Part of a small language model's weights: RMSNorm before each block, normalized queries and keys.
Each number is 500 + 40 x the weight over the matrix's rms, rounded and kept within 0 to 999. Layers, rows and columns count from 0. Numbers have three digits each.

# layer 3 MLP up, 1024x256, rms 0.0776, rows 129-235, columns 128-191
451478581550528449498522523510502504505501480507491580464529455405493502542481508531536565474453429521493447493508515516539481569504540490502506436464505494499514470458507466485491524508515530
559487490435584465556522498513575522456480513499484521471496526485527505505569500471565545470497547462513490506466503492453434509452508450544491400446532492457461491572380589525456502544493512
492522580524470479515476488469570577481474480492497522457531512507556488528555428538474506520439486511536464505463477471476498534517535505430496519480474529474500469551495496479516534498501507
478484481488500526460484520535482567521472515377510557496594481526487436544544403442475458565452518475453487500556474428373571512365567496524586487516501576465489500488499465482512529476524501
497531514524560464549389566512467485471476485493537519518507422506574451526470511508547468434521541462482463499521490497441512521476495464508473513536477476501533465460445502466459468511465503
482557501528491468415523545467446506452548471465503545451537507477546502564513489510491488446510472518530409480518453525497494525521523434492531439493461470525471434527505518506471547521570497
515483513504600469489586442489490519546486507487444574467534467438468440594526424511524483517464473482533425489531535416454472480474504446522505514444562479508502427501490546454445543530442414
501493562583514501522482439494397466582475408488484541477518456502596468540455461500601499456468547553499465532496488489562509506546547545471442465483531470463550438588460519545543555507527483
497504523543604499505512490463574492459498555483515549508508490570490451570458478540480567427497525546493467514477507483526488505536509531503447484536522439549456555557504599482515456514449464
483463562518499505512513535517517487503548437451496494543573422496495399507470531509464532446505501511502378458460527534483561503482484458500488430476502457497433522475468476514464454520484519
469516516520449426427544496470545555505528426475618580519538481550504506496523495542542520475493494466508537461533484509523491532423550501476515458483488539510483518500477483491423563532553538
499550521521521481487571478460482471542478485506492506525509499472528426527468486518484534470435529591479481514562534540495486502498475521509524497495489495515502451575499540493462478508537502
487400510457488492461507557560519514573452539479440472620529487391507514513486516486572511509535480568539458488583546485535513528409551520546506465464512473521576500585507543522455533527524433
553502483473516532503549539457523504552543437445505523549565471495528511496483517487542515439463504578454458527563504442445525523496503491513508506551501483532526422502479545521540521517562528
562499532529499428482474485488486585578595497480518507447514421433493479550454482511557506469448522444572498490586509512492561540449492503466562404573433473464553462479531538555560502510563494
552446418473530461527467495490516550522514485427515527510519408530576497497444503554543493462432478456527541417600493481477523444483545446486422445499486500480441484513551452529466572531458513
521503513472522509468494457468523502490528478504498501543500444469494510497514494488555418493469513479489512481522547453502506463434510474517525485566455521501566468529520531485451491531513448
497476490541497484492535465426433495519458482469521550511519500522500455523494509438533481475493548490491509523581505522501551516526480545432529474559434477548490423501430516490499509540409524
570490495492538515532548584487395598564569455431449491567521509462529534446518510552601510437428429437476447490534518477483567500487487544520623471515501504516569415490452551547493485534486487
449379465501582364447525450418457514480531407483536555457570455438542519614501503533536524459465536456394457491539466495519456475480429485546589420535424477537517477474517515506413494528557530
536529473573551505523489527484544477495487553489488562569540459522486447547528529481533481460484499503533453415523486452484505479535498547477519442535467547501538503534492533518452454467518552
513505569513490541500513494552583559538634512459531509475553452456472386438395465470530560514454554520475475560555503452530578582470510453452538447368550477537477503487510482480501546513530490
526518454476589435548532516431518521484436477437513546510590463517496476538507477557493546410463538540538488431544540511486495513516589483505487416527449417571452553475517563469508542610514477
543508500512525388525580512445550527534465501499551503552478516504516479484443524499592561524464481480489506483451464451527536527448574425444520491503506521476581530500480555553484538476521495
550536470472507490438497496441465497479539492474512462472502477463514498578518520501484575476442512509462485512492536531471430495439489565416521417581486465509463479526454453586520503478524523
492502553444498475453538472519533525544476565511509474524512415473499497438451536452562455425506476467421433474523575448484534426459523508510533505507510487496545525524489491506527524499489440
559507509564478483451505599411417488503596533484559520476535483532510540583447510564528518473436568505396518563526545481476440514419487493462623521524508511439547483602544467555563461496430458
514543518477471425515656526475505513546457484464649511530516509501601518505559476430501489558428531524443445527578570478499547427529538493453487475480498509520498543537503486509540541486503467
511476468476565548509488495436532538523495463494495514557513489399502464547454508527511579418447490538427532552428563525412516512534498413557523443505457492459527516542500548537525490526505459
545504579526524520532587459487519527482592466528546452489503462462518532475531442501478567477510497488438473511441535423444481513500479458468502495488487542500562465529499523535487471554528501
469405469412557497466540470464448489551523528489520474475505521502476449519471543435484515475459445543503504554586502383480438500505533487527583485529537519419465456542564513452500498475569419
603456515504597514495486478554512515501493507494504547466499498501519551512484519471533515512504518474508518506510525544444489494533492487511505440519523506516518491475536491546461551514522456
483479489514522457478504441519543506575516444501482495534498517484508500570456439469498448453477468493462459490505514461513505468446471467525547483465443479496479466514456547497474493618496493
441463568498492522503591501528480495547514502511498476560531481431474478478454406540518469462425541534454459566512506474548528517408540521489621481417486461453480505591495468493455530553507431
454497499511527506398543413516497607491564481472578530494558508531565552576477448466492510456481569526482438556463460515434471425527532491400570442483371476446477472472510560540546465540529513
500526528539529435436474556472504595602526524495552565482546537553538546487460446501522468534461562527481478457523609448430499481435516534475473377495436517506468502506438574567481532478516490
629452502445485520474474491526578498471479419486548453522523462451494525493485443433482524411494465511512493519525441445502515525482504522483559493489478490475522460562540512460499504581498486
529460468478562482506501508567450505529489529425513560479569483523517502560480450528537509493428542489473451517527506428495519513508476441482522503522455500477481468477521455567483536543521404
517488482520531428506484481471538541483470476481515479505520470524530471527556433498573522493449470476520466460486502420469495550467557511528587467514482440504553534543563547506548582484497431
499507462547570468472543486460451558554568508489531560489553459422524548589497437545501515422420507502464498552491577530519519548519461507437559476492410499439488432512533466611508507491474453
598488473486510438397507498421476518504491537489559482560551500433530457567493454478464485514461476522493480497506587518499551518466504515430551476473418480529561490557523507552518516486499461
460551475430549502469498474498504530518494522452525494517531466482452500562502527487556468466494493495446494523542480476502472557480544465507439424473558501473495435531548494570534464545436537
548566491511550469532458482436583550497639493454522566538623455513533516475426492472468535449443496623513558486548547466486519452520543524478515410511475453533530495529553577536491536517545499
534458498453556548503581487444539521488569501412475528483544478444461457547553446542518524502436480572541463465538551436480496516502454506436529456552521413504479421487538497492489496478517460
479512496491549458565495523462490514501520491525462501491506454506477497480507507433500531477421493473570522494493465484481468524559526491466509498504473457490471449516450480569541472528576491
548474517502454544538540499496546597524501518480564504535524509481476536461470589465555457533482503520545473535506519461515551524491494485509469505566481537534641524505531547440581455456498407
475486511499559534513494528557493479476473553518487471502475508486463528509484451512503515452493514455506480457544497520503504532515563465492494484478489498422486459505463527552474485484558471
572499492619579522526594489459493526621561425390523572531532509464603521497524478591549510528432507518512478519630633449443516486526511548461448493528526505485480506512521576466428524595506467
522405485558488466497516493500543497518507459448486600511529461501478468533501485527547525572430555458550447494587509457461454486541463515470479501443544461499492532496474491476495543497488488
539428443465510546479493425517526471527535514452575569522539476497596529482496454454613472435450573461466487512570437466420481487571571512413563443487507514454463438506560499596545514515490470
514427499500520427429584479485532506496573490447514475528574437481473453500502476469469504501422526510444543505447528526475527531559536501512606499550546466544510489521492473458563393483499426
478505520527517504489540461507484473482511471514461542506483457526493461491503504565499567463484515548455462550501471486514520533507522433489516480533471427518463457493461446540435537517485514
551420439539467461474503472505537561529459548470526552551562485548597513490497414474498528543507591444479378441532457509422500487450523483380502474473417503535610543531556537469497462544480496
572478512489518454501553488502534583562515516455585525489585494465495485460502508487554532500454493508453545477548490512535541531495523439528508476569488486525519497500531530498503490504547486
499509481593528471459503499521516475509475486510453571500483528537502490493469507558507527535499515514522488514538512496526521528510480507540483483511503495555471484454514485551473565521541446
527461478445539530544486474534462578498538484478531534460534473504528547511454467511538512493512530485434504520480512492527615480499529501438441455562449497415491506471539568527417521453497432
562464468559473472503553452570548479473502555434579524493590508589489546479405519544546520546491553561429487503517444472448443458391452511480510481554480477527585452522490495473484516532518471
461458487492544506488473481554492557485481533453487548543508465547463509528483466485531484488516486495484456428472443519481462487470596480511521413541512477501473485468478523509477477532490510
504467535514492497463546544573521551602512493458561494486507473531513524489514474450538487487485470492511478518519524443518466456482540456527567504539443544475458507504603611460523478529492453
547460469470514512403565571480479511479559532460490545489531478497589534496513435547554535492440563520550487505473557571458572492420454551463472475438457534504455420537471579557513562558495396
536459504531580487456533437489473524494504460433534509527550504406568506487533422517449492545499547450446438536507498543503536538522470490532421483531505522495544533525510526540556519527577472
548464395539571513544508495460635479454511495491522500540503504462496403528467513442495495512444534485338511561496493452538523541461504397508488465637494506515624497583572490474473483493558521
469514550483591516481514519490565547534587483504497476517485430483495541559562474544479491514448453543456453496502561516480478562501527496513546470459508477471518529509514433454469490538480494
448497462461473513431486551526528469494514497460583485516540508485536439505478534454535544487510553484409463550456510488569466382503463468482548502546575517522518564494521575515425498494569472
522460470508571507447522435535544488514479535441471589498564460529498480556512463467467495476417500484507474485533573486502505488458532505475514474515480486537503432492587463492498511483496535
522501530564473463463491529495513513526515509501476470561520523481516515551505495503510483502516517506457480521512497498454540561425521544505464529606461549536468474477589502580423467535519412
430510520532501523543543482432482565465527481455543566472544489471523500517528472464538517437536528508438504490455541483378501410524527481502552500445468497546527542500491563440504441549513450
494486535595498495481480444524468536531502475477519493547514451476527481542478472511457460509525494474487478464476505478452463452498457493497502448469440482475485505505468477538466519514490459
436491480403488494493503517441514493504506413467525473540498513507523423558467483443531488550460543448526502488517541422457567555399542501480616470534554612464428364485517529525497531532547398
524473586504500539490510511450574462570521483482538521463503490508491544518470499590527494467442476494507505479565468455475468527504583519502506500534493490500517498535457542510447492510472488
486490508479497477504556507402498550559557532436588546549559493480539536518487477460458510508531487530506457630548507468435493469431503473539527483468487528478561522558500491509492455504478497
456481497434543540495476517437491494514601425492505466539516500513454473529503459461541517478475526481447470521505520527500487525492505496496523491491513498504404508502506532439488500585497514
516529503608542493417510510502537524518528408471581531527540508548480449502525473533495512486480478550505494499520577511493540521454532512471497461417449503565455481517493504523508524530472531
537497526502469517430461515538619501560526408481615518490527498558475504536398461594488488491449611476429431496556497495430540468467446553397600524529464505492520509545517433510483420472523492
472400529526466548432570528475511508514566475484585511603533512452523449498551424537498513466483517499483468448511529491508548559464529467474532488525567561505480494466472494484427510613473506
544472531545469507515533483500520571532483574482501541502508471452511497545514449501485515471480478515555510500544487468403497490473480503545524407469484483550542458488561471483468562544508464
572524561491549431486555596410530603483526506459539443602516473503540503459433530571520557514547463539473511525559442471539491547445553471519470447508492543553543508462530466440537419516526482
534495465530519567479515544501587499549575531487539560571511486460428452475503496445466524554488522416499440575498538473504550444569487472464532449537542497452484524592571532555505405514516372
498450469512548470485451478498555513535529516489528536477545531488529517578493441466502463466460540556429457534512541464439515490502503421474575499461467464538493419540521495509419503492583459
583447471542531511512556447550488527577530489494505486501515464475470546547470497588492496399473540537496479504556536419509513546523484413498550466449488511512515528499551562518513473588573466
583380554492551525440505536423487556482465403458503624504478458547563580481457516490463445458430486471464435617507523489513524554522535536472509444545403501491419452498543622448519615489567422
530510508485498510535514552577498500527451509493518491560517462440509538503478476468513558452524514452446467522487446493548505436463482495427527476493540508453467495491486475486438433511476469
524447533482469543467554518467493501494484493480539464475541542482429585495518468519537483530477506491512512452486467493477518558536487492514491479499489510408528487496489562558442460558559438
513498481514590500372541507449475536527484463475507516520566507481471507615519504510452457484521586519555414533489511422406443527457573464447503464439513511592586547567477496532505464540498508
520488447568491508487514506523473542482533454453563562516587412497488471574491497535526587572503540574503426522501499465434500489559516509464536447491414501500497457513511469455473405509534508
534393532465549509462544404495511473502551496485487556520529426487475512489424529492530552544453552536451475511495525450424452393426440496395521457491540481558467507481567603498518556661581408
573504528568553473448554490450501532515538469498513554520505415537515505497483486548579483461468519507499503444514481471410485494516537529481557512519444510556527413454493516481537474533525502
542518539508496529520466499487513577493553504428512538518529508501472459525529483544565561485505515491529503542493489532513476499485479507482506502475445500551556434514503508543437508546483460
508511544522582520538446469526542494504541568488551538513506448437504509528524458457484597434510453504479409538519531488516526505483517459448538415562448488501510491464555487526433541481488461
539453376578525494459469549517444512513496459474477577457507488492495556646444468464470523492455540536431430442526482491479447540503475463459529422514521448458555471489481520463473526531435500
553469536529502467563505419426539559500559521479520508592521548419520499505535486572523580450375490546460482514535543487467473587453530381460448438483459454523596564472586530451488415542581505
473490583559543432505493534522509524491496455427590511505534496513498537534443482514480474497567536520486491470488518457537522492500575498530518396489452473544519512507546494508459504517477499
494493477485530507538506481474451502530539479473552489447505562459520497563496428566537489509465549526471526498514522511515459466516457471554502504547504550558519473515574592521529496503553490
500424559436549504449507514489516503472502454509526562491507515477488447476513462533488498436475547496475504452538501533489539557500507564505459532580513515497455454522483497492546486539515533
522456518463497520412513497519510598483530480489538485519513472500531503532470500460528528408513470505431490526521463486491487472508504521577534429467454499519560501608483584516498504569526514
477509539488502479525559507475563495537544404483525541575545435449490553489509452533495553414547466484516497493549544499487451509512508491462509506434468460515508558527558541503473485541549514
512522437482469551484519516452534474482470540503474499510516506509457463489490477506500494500531489538519488509526490501462531511599570496456467512526522482499472476502492481478481449517482490
510439567525495475516600474507541538560515544488494524469518463485475473537545473465570518495420505469462492500496481460448502443506492458504522502387506533531500501492485495502458513511518448
532464521538579518453494534511510483559468477476510492513533446542532478507377410440429470472483562502487473476470559495478508476491534521530529471502508495510481473518502498472524550476501506
552484472442477510407524492494532511552543430492521520506468426543519456517525474596517481581449471566505462407588527491448477455433503543477587516616426468519508481514592573553456539543491416
490517496509483448507477543523540536469517401408450567535624452481495444563487480535418583452483481520459505553486494484471572498444459475434478498541535521500535475462468513470515500460524494
521433504455568485530552571411538531495552515424523518514535467545497540542551473542489508538523510561418493486424501497499483539501494451488492485465495532491548479506517505574478405516498474
533479538467514491438493465498531501504543405450500558455569455491533558493502502453481513466469489495522469532468509476508489456512496434468533477543521516423540408569440505491551470544544480
556487552502549505455481520568543472514538548482567532419576486486535556549481491550539593478487515554476551547511505470469538569500540521398618407497517521503499493548482472495505360507525483
559539432490472470528529538485485553500540458498536520550508449479455477458511479439515552546479553512503480537547539437477515533522560497501558515502419546488577471515606559486473454548450501
536424454569520534479572471561525532503544486453517647494536515506428523496477456560478501493518574546499500494589460484429476533479532473540472495498512451504569460507551530427482471513523537
510509485464468471503512485491495517527599495449542445533535446374521499481492482499503529446507514455515480526514496490403490446514431480484506539449485574437512456558450479494474514549483485
# layer 3 MLP down (transposed), 1024x256, rms 0.0704, rows 129-235, columns 128-191
585604525478424591519418477482523525481514522524567453533501464462523495489503513486432440503497496508572519483487458496511556491483514554446525555489440538501572502510470492485481524398520550
405516543485499491561451494564544478418489486547441501512488469510443535479461542492545528522552527577424414516528511547490529490548514491472474512505505556548441486536450539486478451459532446
500486429531457502548507483470483541575507523470466476575514474491525490531429556484486507508509501471496502441515493503551560456482460499483450468509458553504505511456532484533470528528555478
557486516514477477536510501553468489533529500534496494493417519535537527496528544445499517526432492507502550418460486418499527468480524551518543494480488555504507475428452566516526538463438472
502546434498520536457487455436511467484543481518556522489473499500497497452441415518484450569535528465487503459571497497519438482518573465523523479491458580481517526493449514486534477465442460
556505522476487500449483528445554541539545522512555511560520444524463519511518471536490435516485461521528485476481566443520579453471540492448493541525448434507593474512542547502465496512488515
502486594459492523524500546526450540504492517475465516448534432489484512547462494527556524462517458458508476458462497471510503513539529502492492509486481470461445486431609521477465529465548467
532486595498505476520540475524555484527493532511443501467490439493543549496496481524458394587536575452471560482499512546598526480553424549492518430477514461508550504498528535511542486506591500
485542477577452512447535480494501434555485551547465475562425492463508521469486466462439534540402435458503470495499463501522552542489505483493494475497494503495522485466588504508496519462461515
536509493463547404530486532585560508487496509501527538517502478522537468454518468458576573457482535569459554479542549480560491441530550517520447540475512478540485480500504457498516491473439500
549511520485575567471447514485427479468502493535476518472549515500546433467518475478518505558513472531458516576494459427550443517544544535491484572444556517518492552503445517499500527551450525
467553492460475526490536496491498478462555494602430481485437516523498498520533456464485419473526456464545461514469534531447507518547495486495509534537550523472487450473526478479534547514475454
479472505482581457500434491470500459494493488479417574526505463402475549486547516442416481480482572484498523443540490571501468551502507563535473507538443511545447468531463483536580520515497462
539539520525476560491491514508481483507531484515501544455491528461495505548495501529496473540506465532489511481547449497525564565493525498548487543442494436483549490511506527513485477525510517
526498500455517531477453503544468517501504525536472485415516514468459455517578479505580547522474472521514492528501495536568465523523479478553541500518515532512518473493488562480478525483494490
536524567494470435470476516471450579476541486472511499506518577513512551538427458471525476507475544497554501517521442485528558455509524502457498449473488495466442502470567492500549582485397534
478565487556489516569478539482483394479499474644465487491478523529502473471465482490526477476491543555476501508484507503480531491498438426464487436482514475478488481501461515488511458511512534
516500433471485506477525467497444453527530507534475438511446491392419477547467499486435545474481509470597459470552473465497551523553530481516482548550555487449405553399503513538514455484474496
499452531500492441542536504568491428567529549522445537491455519544423501500600482483514412526537420431425451507476494510543486534475505480423462531470598508557530538523513445509571597494452687
487577452511514517484431517524440433531534532524463509556452498445473514526421486491485459528458503527519537543517482496486493520445491475505462525528460492566504533548491557497448457446517550
488526540477463480488530531480464526530554479492473432448487524491502510458470469498504514501488493486487454521540492563508530517461476463500519489409505423463415562469526563484557570505500460
459535493566509513516449492552474510511545535504482441506506519520526494568409457576474496456548493464557494384450557481445536472449462492446501482430499612427452494496472420502480542481504522
488520508442570493507496512580562619486426480406520499538608521496502514439487493526548477481586573501453583478448476545457542549573513483587433447542559525514519530441417537515473539527555525
565513422484515501544598479501504569594474442537415542553428476459529506540512580487522536492538523507512455526542476525476516520468494508477498497462429463514513471577504543469495531483493548
432540532604468562501574513526404444474533504581481544528514498511517485462500506488497566516464465466534487554466510477609514515538513530518504509510516532534478524447451499436473472544498467
471514539551569471440460512498491430481471534471460529515511510519442543518523531496488462513434562420472527496557512433495522433494545481553428486585444499465516505492483496491562463516456556
542479488488504469498449487517544516497490499498502503504514552519439398512502503433456497511560494503466558493586517518474540481537498506476526537521518515577450552498507495519557459465534516
501497429521506461475477544540526461501489548567474516420443506520477479496433559528597427465562471515625503492536526370491475535503469534546495461464495592561522566449435500556479630464546472
567606517487448479527496499473511514573449475562507504513412514513482443547538511513441422530545508559508467503576476476510460515443489453505456501549389489550557491525541531483489536495513508
546444513481559537536439513541510469440460447569474518521406477490489459483498537478486410488485555519492495521466510534599476485445544489519473548479497451508547509546509535498589544563449511
486507537503504510490500467529541549511504595524503529484475571507424462507445557519460504506496558507517530461533487513549547561460566504459528487552562521406550490529597547519528534467439490
526515494476491552528481487508482471503531534503474480501485536513554530534481512532535486521488530456526539461497488559493508510487540509499480503537524486481478530482561540465500506478470417
527524508472414491487458512490535503515446591511497511458513540504561482515495506482527515519502537473469510506462476533474510508531545450491512478558477556496524495523524451520501479509493471
460460489444512521401495541487473452473463465546470548445483496464519481458591469478458433549573520481541445432494483537532432506551483488477454469511522582552559537506454450506502437539511537
515540522538474511546492505484502532524469484581419480452492449518459590498499514562448511458538515473509543462508497475532514510589480516572431525509515565518500529418514468518545536459508501
541475488466521451498499490537521491538506485516480550466460456424379512577522487507443489452519478590476490530574463536490456570461531450443456502592501511510516530508442518515542477455448495
555541446420524457560520511480502536500414513495476500560514554473544484539508498516512523543526480526531545514575480569480528562552479461507522485542436497485546456523525477519479479471541506
488496539544536474531495564459484469458514473513515494512514471506452508504512553527562498497534494551472475527467522568497529408482478521457404439525527513481558502494415485480526463513471507
501481528544540516528452515529464458527526488665441438490459503577623553487538556493499499495504489474498510566564510514517534564511510449532516479522486548479435473417520520519491474478549424
469491527463518499476470519483590505473488537502536473510477576575523451489548547526505495518560536460464539484441532504516497451483517471478465434555512436567498463426487445478520438551480463
486469444482477475550476480494468513526511414417510530515597538524549544483462541554474520529440498504581545502533494518538494476430510484556462497534464503446469484545472524512500540480455515
446527533538563426495578532508532441517550488456472481562476494551537500504571425487474553427549532520504448514527532430528499493475563546513516511484550569497511432539465553432561562494493517
534452478513528471524470519554521488452529470463567462521498437542441500556490487503502487428487565568536541454496477493510567476468580499569468452468490544487559503508512529514459515541500488
420498531404493464560464489498481488464527479463466450472495415536447526541477472510513472463517438516531448457523511465442495436468507495501507446521489472474490488484550482417515511439492506
524503480449494497478493503460543543573452543593496507511433513445597508478462474538509503548549539549483524505529535456465501444468467459495461500451461511519514506514519509489441480469564513
418485494488503477471481508537465467443505498521533363490485541487585441537541460514460544525465451476518483471442544538573556403537517470548519511527511575547456558564477467442444425499432520
460498488479496519462491515447506501462484541527495495498466530472510580480504543527472508553498536491575554469579447528530518482481504487517532520539530480513576467489471523471532466496482505
479485533461537466508543584521545516507541467506525482413503495463569393442477546503522545494495424473426553470462557483560416533577509525469534476526541521546501541569552522492571413542508528
489563460478520567567462424514508505464488517489514570526479558459563509500494475466489463555479510449512485440530555529415482452436523535489516487486522517555467451522439476537468509517486510
498543522509473473466516562545436476497519567517510519535480507443456512546463488566520405487441494538503513525528538524502489600481541546510414452519544498607441521438540462590497561485497501
509477403402459513534401461460476506492429516476550419504462475462503432527422514487473555492516481481461491465549474587496551541531546542440467453560479506431494491553496542454515460526531451
523538476496502491485540519460496444507550519639555491521393471477460486471521540522474521504467486448564524433507495478445512497489445496474517482568541512517512470507501514525483496493520502
445502480502536522460454504537489484489482462613540481528492539483454463498557515505522516485552550423479534586510531506550524515626516457495548488502503528492555462515489529428521484526514522
548437493493433523479526468504507514454530485463557489490519572476445511488452543566500518473479505496536525544429491446516465507505477534472551443491535505436515514501548566516504442433515527
480460509427485550568518503449534436483522495666485450534400492492493497484488507515489537532476473437544541506505513490513508483433472484496529559526519497470541543459476488473504442520447486
568500484475562471524459437508525499476499432549464526369443579517545546488483503465498516449490461510498489522514542489518454511591557600536525510486496532489521452539483486544451479565474518
519596552546480432484542548436524540474471465524447492569461503507485510521461434490408478475466411440485549536509430559509494458477509476465501530505471468505497538476491575521520491394417498
548430563516527486412502454469534500528507502514474504505472555538472446494468493505516487460433457500587491527461507508454434540553483566521540468493413515507451452462469538479473500555470497
490547507490557457461516544570503485526544476535444493438458435506483484424474523491532426533504416433495541453516466466513538459493530475517472536511512531497430553499518535505452466469569480
454522480469483528489530488534525497498482513488474541508535473489510485483461550417514465480512571521472507458536428575537485420459508542419420456546595598616485512473478507546483557505475479
488507423515500549505502555490505456523507470561532523539463520545530500437533482629468482497525538507486523483497452509607556499540506538544498435498520437488495541496540402502542472490464482
509483498494548574483518529542498568458499514426547527477547554456469467466507484466467551487441564455555484597402502493528516465528551417465451444545486529472523514483512555479465577506509452
527504496436434531480467498426492530501545499563481484486461518479507528545524533532531484491495493474413516493572480525513517466502523512481472505545483489468502563568502518497526459485418518
497498503441444531571441446523526419477492562533438510539489478536453525546469491488414469493557464497481482498476509521493542472484489499500516469590436495488525448507536411458422500508567555
498505480571450504416497479502458557499513563530516494498509498548478540550435508499498517483492473572532473519491503441469505511484527509485527467472417523512454516443511563456478462475458526
490488482524459449530513509472520457520432427507476450479543500443548490517489569556494530484493503527492528517539531489441470447521498529454532522529540477471515539499490502444516542556481525
422474522556511573467480461479475470531549564486560457597509538475484502464525541546493559576614468483545461483531588494525579606470474525551506485514527548523465452556461455452524498550428495
522423467497520494468496515463551528462517556518502524542491467478466497558513507567562504442450495482484494508539458532516546555524526549492533488499551488453449485486532535470531492428483489
565454522483411461496467549446479513518518562453493535495547433451509467472563502521531450430520452486484554494469523489429518508435451484491530441545519509491555435515457496535464458454410483
481450411541547523473453467605482513504557460515389517485510475499441442484525401405436495451521468541467462566492493476537533517445454512485586459493546452499492491541506493521542574516521547
481550456437589541527516563538455466525512436505503476535494466498498435549525539536560512507526524443500563506473503512459545527456535491486466571517487498470501541504508485484491477448535474
523510547505505539553525451544490535499549520490464504536518565502470468472449489482504518540493469449531546467484485483489512542539546502504517472532586544483481463498479533497465580508458477
552497423542511497506542511467504498469436453537518540540522510495469507448452479503534441501533476606487471536554494481462484487476523504443538531565515494511531446449457574527534440554423520
557474462486485490512457491504379501538470482531506442498475461604525474481534451564518580511502411508467529545490537451479482474507469496500506434473517531568494519530444464477515493517503499
531517473526511580511440499394449458479498412514473546535507429490540513490522523427581522519550391491505504458499499484537476563534524548531478467468497590499444488415490580467535463513507494
482471500504552487490475452558488440453500507486465472480540510440481540481565526518539440471478462441464510508591512488512544529510526565484507519498593541500438470518475561518466532505543461
529457523451507470459490566478484583476494469458481441521479450561510451327539588488537499359490465504555475507538511454491518518435540461498479464523595480492504475497529430562484435484534511
526541466508516492563543425458492551522478434470575436563578492566589404448540482593492456499579574412537518518573475556514483521476545452535505463557509469552517451469463452452605533509494532
518477434502503454497494497460429509558510539563505559511472506517519506565484482539561504486566415469564503492558459488498491543438544517508437468490505499551600514460497519486488477505504490
487489465404506517441472483442490536528446474423548469449546444547517524528531588539572453506545510530496488552505532471469443509548537512479446458467524523419569429578452556512484501543487567
480531503452491489525506601498440553473447531502543511427510441511515472528502402491575488470479536543463500517489544464486497544458518442422378512439476481597526469479447471469485499453522501
547524542493555515477473508472489498495483487549590458494449503536547484483571491516507504522543518459566522501438521456532500543466471514479530466533455468429538454467497486508542410537534468
495491528486497435510522446468551496488476572489456544570457490426522446456522432505447489486487500526480539499541456536515448480502568568525428498508469443476463399513512532507423509491523614
518491491493529521570482488570492444452528528594453519486477471486464489533447529521482507540521537513538522474474560509533507538515534581556447502497566461508565478463536509481420481456551486
528521485534496493494435455527512485497476474533495529479516509544512466438567552459498505508554516488521470489499521484498519498512504496548488515511580477476522500619472523354505550488491563
532459535490570467467415511514484492549485447458490485518521471501410478462497524475430435522588576459489535472599531542582427491468498465419488505530511519532542487472498478546580472501486476
442511510493455505490483554602478489511445548518494498519519481499447506532525446507403487534490433482547540463556550525537506471554518424493535423451482525433515483529453432494542456461441460
532493521466511494514465462551611473478513513484487523438457492556472532492509520523536471479511461522543484513492498479506490489522522554475497498499548470491467488492488483487604540446420517
490495508580545518518590426529465495516485483479464512517578537472462541426550531457507520497487533445467538493498487534488588465538564514508501488542525413504512397413529453499521474446472493
465493417445453488455486434544477626557498531483479568519609503530472477466521522406452446453589456558426446519433462535490425483535552480527521504382505471506599526496543542499463513430465569
462590558506544469593471494477425580487503466498475531523523500535475504449445475437537455441538471524475403520546525462475552490541509469460534506491435484466487494504483538538475537524462535
511535473470387529527464510480460543523515503436542422475543475539540504444508511516551535426590483460572519430515511516478528510481606491485503491505493508485510439493458482456432502473453534
498529559479499485471537391509482529448484505503505523521498504553469547518536428507471500477583506510502497503488463495522604425446492512419513503464485493479560465525578511409450485536492460
512481488485513506513480544483475436467533565483471481592510490529533551498555522420549473433487425525472523554411493510514444455557559445473536519527492477454423535459505476487451481487480452
477523469539455493454533583433530520483502533512528542486516518565457512503471590510514494459493467496523539406435493563525486509505503439548460496531504520497501524550478494475561498465505567
474456495492547499486505444520526529428452549569501510506463564559441461463519496563527497514446515517494495526506519476545546468597491481537560506498507449519464483467538482512517464483452520
491505482505483457467519451531506539505537522610521466532447483486536456523500529521464457547459507518416472486478494472531482500455454507526526458469464474541451481522549552517498561513511479
474538518533430483472481493502506547538622538512522431542479521514482515493469510493472464448469551472480491450470577531541490501469504583472491485510476485461494546485542569503539503454464555
500494563487435506516510462494495495519540499471524431522503504503488580492536554517429545466530461511499472540465447495521469520513488505491501523566524514487469501533515481498575516424501538
541481564462488525495570505512441510492557502529533494514482506620505439518449552524494520486522504500483509386466506540570527544527484506462458543501471573467483575590492518528506484487489566
514484436514485521534563514529433495449497468527433440527435520541496457484494477461507505523506497559472485542627542439562533464545542541470444507441538466556569476556539484545458564459489504
550498566498587492487478550531569448428496473481566543545495473465576520453472569556551505507511508553503470483539464471517576508445563491492477400483527524498523520495515439542500485478497566
485587461471553498504510435481453516549466505486534425528536485521497537501485496497453423469500377485549552539464442529559470520495515499439522466589479532457497477583488482430518507513565459
462519488526511504466531533616523485520461462415498590515524481492510484487492538529585537535503516478473512506497610448477500510485405485493512473536507453518553492537463519452590464592519564
443525530502528524518540495534510439500560463549466451487501526552495518581491568539445434527454521503492535482506492454448541487485444433521499462463510577503500491481415462436458367516450493
528440511473507413550449529526488523475486459453526567493576598520488427468487492543507471424506462558409460546483534468469484514485446430556478518538476556520504463557578558490500540478485547
501478489526477504481495520485522498582486469564499540531441436488447511425486521478486460504463584535482488496570555468522422417493500543506419487555531477507529487533561456474505505497458517